Weights of a small transformer language model.
Training: a variant of Adam for these matrices, 1065M tokens, 8126 steps.
Each number is 50 + 12 x the weight over the matrix's rms, rounded and kept within 0 to 99. Layers, rows and columns count from 0.

# layer 7 attention key, 448x448, rms 0.0449, rows 0-124, columns 392-447
52 50 56 50 56 41 62 48 28 25 48 39 77 46 56 43 44 43 51 53 46 57 68 51 14 59 47 23 30 68 37 56 60 71 45 59 35 45 45 62 55 47 86 53 49 31 30 70 61 46 40 43 21 45 50 50
60 59 49 47 50 64 60 50 38 54 50 47 34 66 78 56 34 57 37 59 45 53 49 49 58 63 62 58 84 45 73 49 48 54 42 27 60 34 53 50 48 23 53 43 58 47 55 41 26 70 52 61 54 66 52 50
68 53 48 46 43 55 53 55 64 52 44 41 07 50 27 42 58 46 49 67 57 42 59 59 63 24 83 44 46 53 37 47 66 54 64 51 39 70 27 60 65 73 31 65 19 53 48 28 39 56 39 56 47 36 43 70
70 47 67 42 59 59 42 46 59 51 40 63 60 51 34 54 57 48 59 66 54 40 44 55 61 45 68 82 51 63 56 71 55 45 47 68 45 52 45 34 71 56 37 59 49 53 30 45 30 47 32 59 44 59 48 71
52 49 40 55 62 56 51 44 32 55 39 47 67 46 54 62 63 55 36 53 48 65 26 46 50 37 60 42 44 46 32 54 61 50 64 39 59 82 57 57 31 40 40 37 59 75 35 45 35 37 34 55 46 52 48 45
41 54 62 61 52 28 45 37 57 58 50 54 49 54 39 63 40 61 50 27 56 63 56 40 53 53 64 42 59 39 60 65 55 53 68 41 45 52 47 36 57 57 58 52 49 32 52 36 80 57 18 48 49 32 53 61
31 36 50 75 43 64 62 51 37 36 63 60 40 64 47 54 32 55 39 59 30 36 56 46 30 41 59 47 67 49 56 53 54 49 40 41 50 32 49 42 36 29 40 47 69 28 61 26 56 41 62 37 29 55 31 52
52 34 56 61 58 36 54 32 48 41 48 49 58 40 51 67 43 61 51 29 51 50 53 51 48 41 47 65 45 51 52 62 44 59 59 63 54 46 47 48 65 66 58 53 41 45 47 45 57 64 50 41 47 44 18 60
32 57 36 62 46 37 31 24 59 41 33 58 36 77 53 70 72 36 55 50 51 33 71 42 64 55 36 49 56 45 55 46 41 43 40 37 26 47 50 56 58 72 52 41 51 44 36 24 43 63 42 51 22 42 55 44
72 71 39 48 44 41 56 55 62 73 50 41 32 58 51 54 51 44 85 53 42 58 33 45 67 59 82 50 41 36 32 47 50 43 24 48 41 51 62 58 57 74 40 52 49 70 55 73 38 71 44 51 50 32 55 64
46 40 50 54 45 56 55 37 49 63 50 49 72 48 43 56 56 55 23 56 78 57 65 66 59 48 65 51 42 48 31 43 60 45 35 13 60 73 46 40 55 29 61 56 48 61 47 45 39 47 64 68 44 72 42 65
37 71 45 55 44 48 65 57 70 36 43 40 57 56 34 56 37 34 20 56 69 66 33 47 62 28 51 51 51 50 29 39 53 51 60 21 52 77 59 50 60 48 40 47 52 53 55 53 57 41 43 48 50 54 47 50
43 49 56 48 76 51 41 62 43 55 28 43 48 56 51 63 29 59 64 40 50 77 35 43 40 59 43 64 18 45 43 52 33 58 47 50 66 51 62 47 49 57 68 41 31 78 50 79 59 50 65 40 57 46 33 37
58 49 35 47 45 62 60 45 47 52 49 59 42 39 70 56 32 15 55 58 40 38 30 57 52 43 58 54 43 33 49 46 39 40 40 48 53 42 67 61 54 44 64 56 30 67 52 65 53 71 34 54 69 25 53 41
30 53 55 58 57 59 58 46 52 58 55 58 42 48 60 62 43 62 64 53 72 53 44 46 57 39 36 39 43 44 57 53 40 56 60 44 52 51 54 49 38 38 61 56 51 67 43 63 35 48 75 49 41 39 61 48
70 41 52 37 47 62 68 55 46 53 48 67 57 44 24 54 58 46 66 48 42 54 46 60 42 41 40 49 32 50 48 49 78 62 40 63 67 70 55 29 61 28 54 59 41 83 56 33 62 66 28 38 39 53 48 55
65 43 65 72 57 62 60 28 44 49 33 41 59 49 64 48 51 50 38 39 68 59 53 57 35 42 26 52 48 55 36 34 46 32 57 56 54 26 45 20 31 73 54 60 56 50 52 56 49 39 45 70 61 42 72 58
66 58 38 60 61 47 65 51 54 53 49 51 53 31 35 58 36 72 69 59 46 21 56 61 65 43 63 48 43 23 57 68 35 56 57 53 60 49 35 34 58 27 39 49 39 49 56 57 36 37 56 44 44 54 48 56
72 70 65 47 64 45 48 48 78 73 57 49 66 30 51 29 35 45 59 54 32 58 68 50 61 26 45 37 34 66 72 51 69 32 55 33 57 56 49 57 63 73 58 45 67 75 60 41 44 46 38 66 45 52 66 41
46 58 58 47 42 40 56 75 20 54 52 60 32 51 53 57 44 53 57 59 58 38 53 62 26 76 43 58 59 58 52 57 50 50 66 47 40 46 55 34 57 51 65 58 50 46 50 48 63 53 45 29 48 60 50 36
52 53 56 61 52 45 61 50 54 71 45 43 58 64 45 53 33 51 37 61 46 42 40 50 71 43 24 41 35 62 25 71 50 53 29 52 46 43 52 27 36 31 42 24 45 65 45 52 43 46 62 47 67 50 27 49
35 31 59 64 66 69 55 93 43 70 70 43 55 43 45 64 53 50 51 40 32 78 45 44 52 62 54 32 40 62 34 69 44 40 77 42 39 38 49 54 57 25 57 36 55 58 64 49 50 43 48 54 21 45 35 33
32 64 52 32 59 46 46 40 48 38 39 59 55 55 57 57 33 51 39 53 43 60 48 47 35 62 52 38 60 65 61 58 48 45 37 19 46 61 69 46 65 40 67 48 66 48 32 43 52 42 63 64 36 33 48 62
66 40 51 45 53 62 47 42 40 57 34 36 44 33 52 49 39 60 53 45 51 45 68 52 57 43 52 44 19 58 47 60 45 48 51 58 55 61 57 39 43 59 50 59 31 55 50 42 72 49 24 53 62 47 36 48
63 25 67 24 40 40 31 34 58 50 51 48 38 64 45 54 32 43 50 58 33 50 61 49 56 58 63 53 35 54 53 57 29 46 55 60 43 54 37 41 49 48 63 74 77 44 40 28 47 54 42 37 69 42 40 68
66 50 49 63 56 50 49 62 65 48 23 51 33 50 35 55 33 48 73 76 39 32 43 56 50 37 59 44 62 46 67 43 47 41 76 67 71 56 47 43 53 69 54 44 17 46 80 38 62 59 42 54 37 63 47 33
39 59 42 32 62 41 47 53 51 55 55 53 36 55 61 57 45 54 41 44 55 42 62 57 47 59 58 60 51 19 61 17 50 24 56 33 50 24 53 63 49 49 25 52 41 48 62 53 22 76 43 54 69 59 52 37
61 37 31 75 44 40 41 50 44 44 40 36 48 42 57 59 60 51 38 31 44 51 56 41 32 62 42 48 43 23 45 37 52 52 55 61 43 81 57 44 47 43 62 43 14 31 35 65 30 58 61 58 35 59 25 58
66 76 53 61 66 49 51 34 36 74 42 58 49 56 46 39 14 45 73 49 57 60 78 66 51 42 32 36 49 48 56 61 50 57 62 58 44 62 66 65 51 66 78 59 28 67 45 42 47 41 45 68 54 49 56 37
50 57 41 69 41 47 53 57 51 49 48 49 59 47 37 37 52 40 34 55 56 63 61 48 59 42 79 45 16 47 53 55 57 35 57 60 66 71 37 72 47 61 57 40 29 41 42 41 45 25 64 41 60 45 10 68
47 70 37 42 28 44 55 65 65 54 44 57 41 46 50 56 63 46 59 48 63 46 64 42 83 66 36 61 44 44 44 34 41 82 51 54 71 79 57 48 73 54 40 29 39 57 59 60 56 49 55 61 35 65 51 34
62 33 50 47 56 34 67 40 62 28 53 65 51 41 72 44 53 37 78 70 17 42 58 53 45 67 62 14 24 49 47 65 47 47 53 53 51 27 50 38 33 59 72 38 72 42 49 54 41 52 70 43 31 46 51 74
52 38 58 60 52 75 48 68 47 31 61 32 67 50 39 54 65 79 55 62 59 47 58 63 76 65 45 82 60 50 46 46 38 53 56 50 54 36 77 51 60 39 42 74 40 79 56 47 54 51 63 60 38 41 65 43
48 51 56 60 66 66 46 58 41 66 57 42 50 52 57 53 35 54 58 63 36 35 28 50 61 22 32 53 61 41 51 56 54 64 32 27 58 47 51 48 60 54 43 54 50 86 75 58 47 56 42 34 48 56 26 57
44 55 53 55 48 47 48 51 38 56 72 53 55 48 50 45 50 40 32 23 55 53 44 59 45 42 52 64 51 43 33 62 55 63 46 48 48 51 57 27 52 27 48 60 27 44 41 47 62 39 37 34 51 69 18 66
43 40 49 43 62 70 54 58 44 56 59 33 70 28 61 45 68 39 54 65 53 47 62 48 65 43 71 39 55 57 37 62 57 41 54 55 46 40 42 32 78 51 28 56 59 57 61 47 45 57 40 35 43 76 47 53
54 38 53 25 43 41 73 50 44 38 30 43 34 60 37 66 63 60 35 70 41 57 46 52 33 58 61 57 64 52 38 50 28 62 40 40 54 35 40 54 48 56 62 48 73 57 64 32 38 53 56 55 40 44 51 47
50 58 63 68 60 57 42 65 33 54 66 48 41 34 30 41 63 54 45 21 47 85 51 45 41 46 55 48 63 50 55 55 50 43 58 38 50 66 60 28 41 49 39 49 55 59 37 53 60 50 45 52 70 37 39 45
52 67 42 45 58 47 15 55 67 49 48 59 78 48 68 42 54 23 24 71 47 87 71 62 53 47 56 55 35 56 62 39 52 58 38 41 35 52 49 30 59 63 47 73 22 54 35 23 42 36 31 59 38 72 42 43
67 62 73 38 44 36 56 44 62 61 63 66 60 34 48 44 49 58 65 47 55 53 50 60 49 71 16 61 51 61 53 68 52 58 44 53 57 37 59 60 49 21 53 53 77 50 53 45 55 45 50 25 71 45 66 74
49 58 69 33 55 39 41 56 52 39 67 65 59 44 57 59 56 41 79 67 37 41 20 39 56 24 66 31 39 59 37 44 59 43 57 58 55 71 49 54 60 78 42 52 42 28 55 51 40 60 49 26 44 45 52 42
88 66 42 50 35 42 35 34 62 27 69 63 62 61 64 63 49 50 23 51 31 49 37 31 51 49 45 71 37 60 63 48 42 40 44 48 52 50 56 68 33 45 46 49 45 50 45 66 50 47 28 33 68 80 48 53
58 62 63 63 38 53 55 59 49 42 61 33 56 51 51 85 60 41 46 60 62 53 50 57 49 55 22 41 49 47 64 27 47 32 56 69 46 59 70 36 58 43 32 23 48 35 65 36 61 31 39 63 61 59 75 55
55 48 60 52 49 38 51 59 59 53 65 53 51 53 62 39 75 55 68 56 32 54 48 63 30 59 53 37 51 40 40 75 44 56 46 27 47 51 45 31 36 40 43 31 66 48 52 48 39 34 32 35 74 64 46 72
70 64 27 39 34 35 46 43 55 53 45 46 62 52 48 40 36 41 39 48 48 49 58 30 51 66 45 56 25 55 53 42 55 51 49 45 31 43 49 53 47 76 43 90 44 53 43 59 60 53 43 31 42 53 58 53
56 41 82 58 37 50 46 28 44 68 82 49 48 43 46 60 41 63 33 34 27 51 38 37 55 58 55 26 58 70 54 51 82 47 51 53 42 60 66 55 43 26 48 49 58 61 67 53 60 43 08 33 59 52 38 28
43 56 55 64 67 48 27 64 36 32 57 56 45 48 41 42 64 65 49 33 41 56 58 47 54 49 57 39 67 51 74 28 52 44 44 67 59 24 58 60 26 41 42 45 35 59 40 52 47 83 55 74 49 56 56 60
51 51 37 48 54 45 52 68 44 31 38 68 33 39 36 41 50 51 55 64 45 29 38 49 28 34 37 44 61 63 68 46 44 67 64 44 49 45 55 42 63 63 63 65 35 54 30 47 55 51 48 32 48 45 37 56
62 32 68 47 35 51 58 40 54 54 28 57 46 61 46 41 45 26 49 53 52 32 44 70 30 30 69 63 55 50 40 41 62 57 35 48 54 57 52 54 51 43 67 58 39 32 47 53 57 51 61 49 59 50 51 35
60 68 57 45 51 47 36 38 74 41 62 58 84 61 57 48 29 50 36 52 37 58 59 60 42 43 35 58 47 51 32 31 42 62 63 59 52 26 53 71 50 52 57 52 66 55 52 71 65 59 57 25 41 60 40 52
50 57 48 68 62 68 40 71 52 56 67 60 66 27 32 51 54 51 65 27 29 48 37 39 56 49 51 68 65 43 31 39 55 53 17 46 62 43 42 46 48 41 58 62 59 55 57 28 57 58 63 77 70 62 63 27
47 73 47 23 48 45 44 51 59 37 46 62 44 38 72 57 46 62 54 57 20 34 38 58 45 39 36 38 52 22 57 16 61 62 69 54 18 65 49 67 39 41 56 39 66 38 26 62 45 43 58 49 21 57 36 52
62 47 54 74 47 32 62 45 46 41 29 34 36 62 57 52 55 53 70 65 34 43 42 51 41 54 47 62 34 46 38 57 47 53 59 59 73 51 58 55 43 43 51 41 29 43 49 43 63 42 64 41 48 66 48 47
46 31 42 82 44 48 52 42 26 43 55 13 58 65 36 63 45 55 50 55 41 84 52 45 45 41 39 46 65 63 56 61 46 55 39 56 35 64 75 53 45 53 68 53 36 64 48 62 40 63 71 36 62 53 48 64
74 39 55 57 59 58 44 29 27 39 46 55 46 43 57 47 22 54 25 47 51 70 45 32 68 45 38 51 57 47 66 40 41 43 35 46 43 56 38 27 60 57 44 48 56 35 41 33 50 51 60 57 67 58 19 46
34 63 61 52 52 51 69 33 56 53 54 65 57 33 20 44 46 13 28 34 39 42 54 48 53 43 37 46 42 54 69 54 60 52 57 72 60 49 34 37 50 68 54 47 31 60 41 52 29 46 48 54 56 40 46 50
47 62 40 54 36 60 56 58 32 62 53 58 51 66 53 72 51 54 51 66 50 49 66 67 45 74 49 55 58 47 39 50 61 58 54 75 48 47 47 55 50 46 50 58 49 43 37 58 54 56 51 40 57 65 65 45
37 41 43 41 60 47 46 45 40 42 53 66 46 44 49 40 46 76 50 44 48 49 46 53 35 23 65 53 44 50 47 56 66 54 51 64 34 49 42 52 57 67 59 55 60 60 56 52 49 59 27 47 22 40 29 57
48 71 45 62 49 51 50 60 35 31 63 69 43 49 79 35 76 57 74 41 46 40 54 58 34 51 37 61 46 55 42 39 64 53 52 57 57 58 37 73 61 48 56 45 51 24 59 33 77 70 54 45 46 66 45 44
37 44 69 28 51 35 45 58 66 42 44 49 46 23 35 60 80 61 41 46 47 65 34 47 38 61 58 77 42 51 57 38 57 57 66 57 50 34 72 47 58 37 45 54 59 69 41 69 42 49 50 64 25 63 49 41
33 74 50 37 51 66 32 61 77 27 43 32 64 32 33 54 75 49 30 45 47 58 11 65 56 50 65 47 72 43 48 43 31 43 58 34 44 64 74 49 62 59 46 34 54 47 50 69 55 39 36 69 29 35 65 44
83 49 39 39 30 68 46 43 41 52 53 52 51 39 64 63 45 31 67 34 41 36 35 49 54 54 64 70 69 51 51 45 35 49 32 59 45 27 60 73 49 55 77 53 56 47 45 54 37 51 41 50 72 58 54 65
37 41 44 55 64 42 57 42 21 33 49 63 32 45 27 47 40 38 37 35 53 42 45 51 29 45 26 58 65 39 39 38 54 42 47 50 68 45 48 61 34 67 54 59 31 62 62 26 43 32 46 60 63 53 35 49
34 48 54 49 59 48 57 41 52 66 47 33 68 49 55 52 49 57 47 39 43 31 67 56 58 57 54 72 46 31 52 40 52 36 70 55 37 50 55 57 56 70 34 61 20 55 50 83 59 40 58 74 51 49 33 56
38 57 51 67 58 48 64 57 50 70 69 62 71 68 34 47 58 65 71 47 53 46 35 49 62 62 42 63 46 53 53 56 60 29 49 69 49 60 41 48 52 41 37 36 48 48 62 40 44 49 59 51 38 61 49 49
26 33 54 44 58 62 57 51 49 27 53 61 64 59 44 60 76 31 32 55 36 55 48 47 59 74 61 54 24 37 46 40 37 52 57 68 42 37 41 39 61 38 36 59 11 63 42 64 40 48 40 62 56 45 44 62
34 39 51 64 47 55 61 59 55 47 55 64 47 34 67 49 53 44 33 51 67 48 27 50 42 29 28 46 65 57 42 52 46 55 39 54 47 45 54 17 48 37 29 39 51 49 58 36 59 63 63 45 54 27 51 64
47 40 56 58 59 37 46 16 73 46 60 65 60 34 50 58 74 40 45 29 50 42 23 41 42 74 45 64 60 65 39 49 55 56 65 42 48 35 32 47 48 52 63 63 44 46 62 39 58 52 37 51 33 68 62 29
55 43 66 46 39 32 52 39 45 26 47 52 60 43 75 74 47 59 48 43 43 35 38 43 53 38 30 44 65 41 52 59 66 40 45 57 46 64 43 39 57 47 61 59 45 31 45 49 73 57 45 25 53 48 44 36
45 50 53 63 64 67 50 51 47 47 69 62 52 30 51 55 52 66 45 36 47 54 66 51 55 51 55 50 41 43 61 59 48 39 44 44 29 50 60 45 41 43 44 50 58 65 59 37 58 48 61 43 47 48 44 42
72 45 42 60 54 41 51 55 42 69 63 46 66 59 61 35 40 41 50 51 50 58 67 56 40 58 65 69 70 65 55 69 28 38 58 47 51 15 69 43 34 45 56 31 59 52 55 47 44 44 45 43 44 52 53 49
31 63 39 55 65 62 49 30 38 54 51 67 43 58 61 53 61 38 69 50 41 41 54 54 51 70 25 46 61 29 60 54 57 58 51 60 51 65 48 38 44 57 64 41 25 35 69 40 39 64 53 47 40 56 44 54
60 61 35 73 48 64 37 26 69 50 72 33 59 84 70 51 37 44 44 22 45 50 55 38 68 53 35 36 59 45 60 30 61 49 47 36 24 56 42 56 52 59 50 66 71 47 48 44 42 52 27 56 39 28 48 47
62 49 57 47 30 58 62 53 36 60 68 38 59 57 64 47 57 45 39 46 35 49 75 52 44 46 41 61 27 57 43 48 45 43 52 59 54 38 46 45 28 46 44 52 76 56 56 50 47 39 37 52 72 32 53 57
50 53 48 36 43 27 56 45 53 41 48 65 42 43 56 23 50 39 63 61 26 38 54 53 35 51 31 30 32 70 64 56 61 59 74 43 37 54 39 49 47 46 57 43 51 43 59 37 55 64 50 68 49 29 55 71
46 11 62 36 39 47 68 35 32 26 43 56 48 54 37 47 47 65 52 61 61 48 49 39 47 39 58 51 68 62 55 47 49 45 45 44 42 29 56 55 43 38 44 67 54 38 62 43 33 41 59 43 54 55 50 57
50 30 47 33 41 69 39 53 31 49 24 46 25 42 48 32 39 56 55 43 39 47 56 58 39 38 54 41 61 43 53 44 28 25 46 54 59 59 49 53 34 45 72 57 24 41 42 43 73 57 39 86 70 36 54 15
33 59 46 54 59 60 54 47 41 57 57 38 58 46 78 48 75 65 66 43 62 45 41 67 61 44 45 50 27 54 36 48 44 53 57 61 40 56 52 57 53 55 53 40 66 34 39 49 61 35 50 62 45 50 63 50
63 47 48 48 61 49 53 48 42 50 36 51 49 69 37 30 43 61 50 50 44 52 57 46 71 72 75 56 50 42 60 48 48 57 49 56 55 31 57 60 48 53 27 53 58 48 65 46 29 43 44 46 52 67 45 72
35 51 41 69 68 41 47 41 45 40 44 46 55 50 24 53 56 72 33 33 54 36 54 52 56 54 43 59 62 43 48 50 43 24 48 73 62 64 67 58 58 45 52 53 21 41 38 57 34 57 57 56 51 31 66 44
59 56 59 51 49 63 60 62 54 60 67 47 57 51 61 68 58 66 36 44 31 45 59 53 44 58 60 68 39 32 42 68 61 59 59 58 73 65 38 57 43 45 50 51 51 60 80 55 39 44 42 47 43 51 44 61
40 54 35 60 42 53 36 56 44 44 52 74 55 36 52 40 54 57 41 32 39 46 50 46 30 47 48 50 72 44 30 37 41 67 53 49 41 50 50 43 54 65 89 44 31 38 47 36 67 62 40 62 30 43 59 47
40 48 43 41 43 37 43 53 48 67 61 70 52 56 55 47 60 47 44 30 60 30 42 62 37 40 21 65 56 52 40 42 57 64 51 44 49 39 33 53 51 44 39 38 69 57 42 34 68 22 51 49 50 75 23 52
48 46 60 59 44 58 49 64 70 41 70 68 72 62 50 53 42 47 34 64 39 67 46 51 48 63 56 53 54 48 53 19 52 57 28 38 60 44 41 72 59 58 33 50 43 35 61 43 40 49 68 57 56 68 27 52
42 48 57 65 57 42 50 57 73 61 60 50 66 62 56 38 63 45 45 53 36 37 64 51 40 47 78 38 44 43 69 52 52 52 44 48 51 40 68 42 53 79 53 66 39 57 64 23 43 57 56 44 39 56 60 50
38 49 71 36 58 54 66 48 64 50 42 66 44 50 36 38 29 43 45 52 50 35 44 61 55 63 61 41 65 42 52 53 59 46 53 64 38 50 49 36 62 57 40 66 17 43 55 56 39 51 47 52 58 62 68 62
44 53 54 53 48 49 48 51 47 50 60 56 45 40 49 66 50 67 38 29 64 52 46 75 45 34 39 46 43 34 60 77 52 62 58 45 42 65 50 47 52 53 48 37 36 36 29 24 44 55 44 60 47 53 23 26
35 52 64 48 55 44 57 38 36 54 45 39 42 52 73 43 39 54 38 63 38 27 62 71 32 41 67 46 62 46 71 53 39 24 71 42 51 23 46 53 41 45 62 35 58 46 26 31 55 42 45 55 71 46 40 50
50 50 42 46 39 47 65 30 32 57 39 53 48 39 35 44 45 36 37 38 61 34 45 49 53 64 63 48 53 35 35 69 50 50 53 55 42 60 44 54 43 46 53 60 22 49 24 61 31 37 51 49 66 37 38 55
51 46 60 51 36 43 44 55 44 53 37 74 50 51 60 58 56 48 52 36 54 36 60 54 50 54 73 37 29 40 58 60 44 46 60 47 57 57 55 59 54 63 68 56 29 49 49 56 54 39 63 69 51 37 42 46
68 66 53 46 42 65 29 47 57 41 65 41 50 53 72 39 60 40 45 79 44 49 47 57 49 75 72 64 64 42 39 37 39 40 39 48 46 45 43 33 44 49 36 46 50 41 46 52 52 48 55 38 59 69 56 52
56 57 44 45 37 45 48 52 55 36 49 53 44 30 37 55 72 22 50 36 51 45 50 59 41 57 56 50 37 55 37 52 46 45 44 50 50 66 55 45 59 40 42 46 28 39 36 57 31 48 67 68 48 57 47 42
31 33 24 54 38 46 49 43 71 74 77 38 47 52 66 53 61 69 46 39 56 49 29 49 49 71 48 29 57 42 75 30 56 52 46 56 50 72 41 64 51 55 29 45 38 32 45 37 34 46 58 55 51 48 52 42
49 65 38 42 58 56 49 31 66 51 53 60 52 65 35 59 41 41 46 51 72 46 41 49 65 51 41 53 53 54 39 55 60 52 50 39 52 76 29 58 55 55 54 51 45 45 71 48 46 53 44 26 28 66 40 47
55 44 44 42 76 46 51 31 24 35 47 44 63 49 47 67 66 53 88 47 53 45 37 51 41 69 35 47 31 57 41 57 37 25 51 41 30 51 57 67 54 65 61 57 54 25 57 69 48 37 52 63 54 45 63 61
49 63 49 48 40 60 42 46 82 64 49 51 59 38 54 49 45 39 31 56 59 60 53 32 52 63 47 53 56 41 42 37 47 65 36 45 46 51 39 56 54 65 32 61 61 57 52 45 40 49 54 38 56 63 57 56
53 67 41 41 46 58 47 52 43 52 40 59 33 27 41 43 52 44 63 35 55 44 34 60 58 42 41 35 60 66 43 53 39 51 42 45 37 67 48 50 48 29 45 33 56 49 31 27 52 57 26 56 54 33 40 51
60 48 52 30 38 65 70 70 49 46 34 49 27 61 43 42 59 34 56 45 30 66 39 49 76 42 69 34 50 36 51 41 54 50 36 54 77 69 38 50 49 50 38 39 61 70 45 64 31 50 48 49 84 41 67 66
52 19 41 59 35 68 40 67 38 59 49 54 45 43 52 54 52 54 77 56 54 52 41 50 42 25 47 58 32 52 40 73 55 56 48 62 57 64 44 49 65 23 54 48 50 42 62 40 29 42 38 55 41 58 42 68
70 28 59 47 43 46 68 37 67 56 68 51 41 47 42 49 32 43 69 49 59 71 54 52 51 58 55 38 41 54 54 48 60 55 52 51 44 47 43 56 63 56 44 68 45 28 54 70 42 47 57 51 52 56 49 38
53 47 34 48 54 68 73 74 59 37 46 45 52 47 43 59 29 64 54 54 45 32 32 36 60 40 48 57 39 43 49 65 38 38 47 39 65 20 44 48 54 58 36 66 50 60 54 52 39 50 42 44 46 41 62 48
44 60 47 44 39 57 55 61 59 40 40 55 40 54 54 44 59 30 60 48 38 33 56 44 47 55 72 60 49 56 44 50 43 48 46 45 37 62 51 35 53 40 37 63 60 55 45 42 40 34 46 42 65 45 72 66
54 61 37 40 33 34 70 51 53 43 61 34 62 47 45 39 36 43 20 53 37 51 58 42 46 47 44 51 41 31 55 36 56 44 53 34 73 59 55 55 28 35 37 57 68 49 59 73 47 28 54 64 54 46 53 45
45 52 52 57 66 50 39 56 72 62 59 36 60 49 53 60 50 50 49 54 35 55 49 38 53 54 39 51 37 46 38 41 63 62 48 62 64 52 33 66 66 56 34 55 61 56 63 59 32 56 50 48 28 53 67 59
24 83 45 44 40 46 40 63 55 47 65 65 50 51 29 53 66 74 36 31 50 42 45 53 58 73 24 62 61 41 49 77 42 45 60 32 21 48 35 72 46 40 41 51 37 58 55 44 50 39 21 41 59 60 45 74
60 42 50 53 48 53 53 52 53 55 41 43 46 45 44 57 29 52 48 53 81 48 82 49 44 26 66 42 44 50 50 29 26 47 43 58 48 60 45 56 53 61 65 49 33 31 48 57 44 50 65 58 57 49 53 35
61 45 38 59 57 74 62 51 65 46 59 47 49 36 34 34 73 67 31 38 34 55 52 67 59 48 42 59 42 50 39 37 48 40 59 56 47 44 58 65 39 41 33 59 46 70 50 57 35 71 80 49 73 55 56 45
42 42 60 40 38 51 46 43 31 41 33 45 47 59 49 60 62 34 57 46 48 67 51 42 58 66 67 66 49 47 43 47 22 48 37 61 45 65 66 62 48 63 64 66 27 59 42 33 61 58 61 47 59 42 43 33
84 47 55 48 44 42 56 58 39 53 42 37 44 51 39 61 25 59 43 58 44 51 59 49 53 53 56 57 40 42 39 41 44 63 50 56 56 46 51 44 53 48 54 59 39 57 53 79 48 54 60 58 72 42 57 49
55 43 42 60 37 45 63 39 55 52 50 40 46 58 47 50 54 61 49 66 58 50 56 54 38 63 62 50 48 55 37 41 38 59 45 55 57 68 34 59 57 63 45 54 27 40 46 53 36 57 57 38 63 44 75 50
50 42 48 48 56 51 28 34 71 64 42 64 49 64 50 47 34 72 62 40 47 49 62 59 56 64 44 39 71 50 53 68 47 50 46 66 41 62 36 46 48 62 75 43 40 41 44 49 50 48 18 41 32 66 48 62
29 34 73 33 45 52 63 39 38 31 58 73 49 53 57 45 67 69 57 62 59 72 16 69 43 56 36 58 51 65 43 64 53 53 53 48 54 65 64 64 48 37 71 46 60 43 56 54 59 44 55 51 68 47 41 61
62 51 28 28 54 50 32 45 44 18 42 59 49 55 40 61 54 59 50 38 50 46 59 35 51 46 32 47 57 60 37 34 44 56 59 42 42 60 74 66 38 52 68 59 17 59 44 72 34 64 38 44 46 42 47 47
66 61 61 53 48 52 58 64 36 57 49 55 64 53 51 30 62 43 38 69 46 62 66 67 46 52 45 49 50 35 57 46 48 46 32 31 66 51 47 46 66 42 37 44 42 85 53 47 52 25 46 58 64 55 52 56
48 53 38 45 49 46 64 59 51 39 31 34 51 46 35 51 50 51 65 39 42 41 35 53 57 56 44 50 40 32 53 53 37 55 35 57 50 62 55 68 44 45 65 59 30 46 31 51 47 57 28 63 59 15 80 46
60 39 51 65 62 55 75 66 60 45 51 43 62 60 41 44 50 47 35 56 48 59 60 50 61 48 52 62 58 60 49 29 49 36 57 21 39 39 33 33 66 68 45 55 48 39 43 46 54 47 61 54 35 52 39 56
48 59 46 59 51 35 46 42 51 33 46 46 45 45 38 54 68 50 64 60 40 31 40 51 78 39 23 49 45 57 48 66 68 56 57 57 57 61 52 57 74 54 54 25 53 69 47 49 45 60 34 54 35 54 55 79
39 22 32 58 71 59 62 55 46 51 50 50 53 49 44 50 34 48 45 67 45 41 58 59 49 33 65 35 31 49 31 37 58 41 50 57 71 53 56 38 43 69 72 57 46 54 57 89 31 43 68 61 57 57 41 43
50 61 43 50 47 53 40 38 80 52 84 50 44 61 62 53 37 61 42 38 35 71 57 56 46 57 57 65 61 48 62 47 59 40 55 37 38 53 39 49 47 63 37 63 64 49 54 74 31 56 50 39 80 49 61 39
60 39 53 67 61 59 56 30 52 45 70 43 57 64 57 72 62 56 52 50 79 52 52 58 68 71 31 61 57 53 50 69 64 53 47 44 49 43 40 53 74 61 60 50 21 23 49 57 47 43 53 38 35 61 58 53
64 32 56 44 48 64 31 75 52 49 36 62 41 53 46 47 37 43 46 70 60 72 45 73 51 44 77 35 66 69 53 33 64 67 54 38 60 49 59 38 55 68 46 46 49 40 72 52 67 50 54 69 55 33 60 47
73 55 35 28 42 47 47 60 23 41 31 52 25 53 51 37 53 49 38 43 59 49 59 37 58 22 52 52 43 46 55 41 57 50 44 52 56 47 45 50 39 56 37 53 68 57 38 52 46 55 52 54 66 39 61 46
39 40 63 49 55 46 36 45 83 41 31 51 30 63 27 53 71 56 28 33 38 63 59 27 40 59 70 65 38 45 39 31 53 75 49 60 43 54 55 39 50 39 61 45 68 54 40 64 64 50 55 56 54 42 39 65
38 45 48 41 32 39 34 50 37 24 53 54 41 59 50 43 53 75 37 35 37 52 57 58 59 60 58 40 63 46 58 51 56 55 54 38 56 38 68 78 47 59 70 53 45 53 37 36 71 54 36 52 63 49 38 52
60 48 49 62 57 39 60 45 76 66 56 21 45 78 63 59 43 50 25 56 75 54 43 54 42 35 47 52 36 49 55 45 61 52 60 59 66 47 49 74 44 69 27 66 49 43 54 58 47 54 61 35 25 48 47 37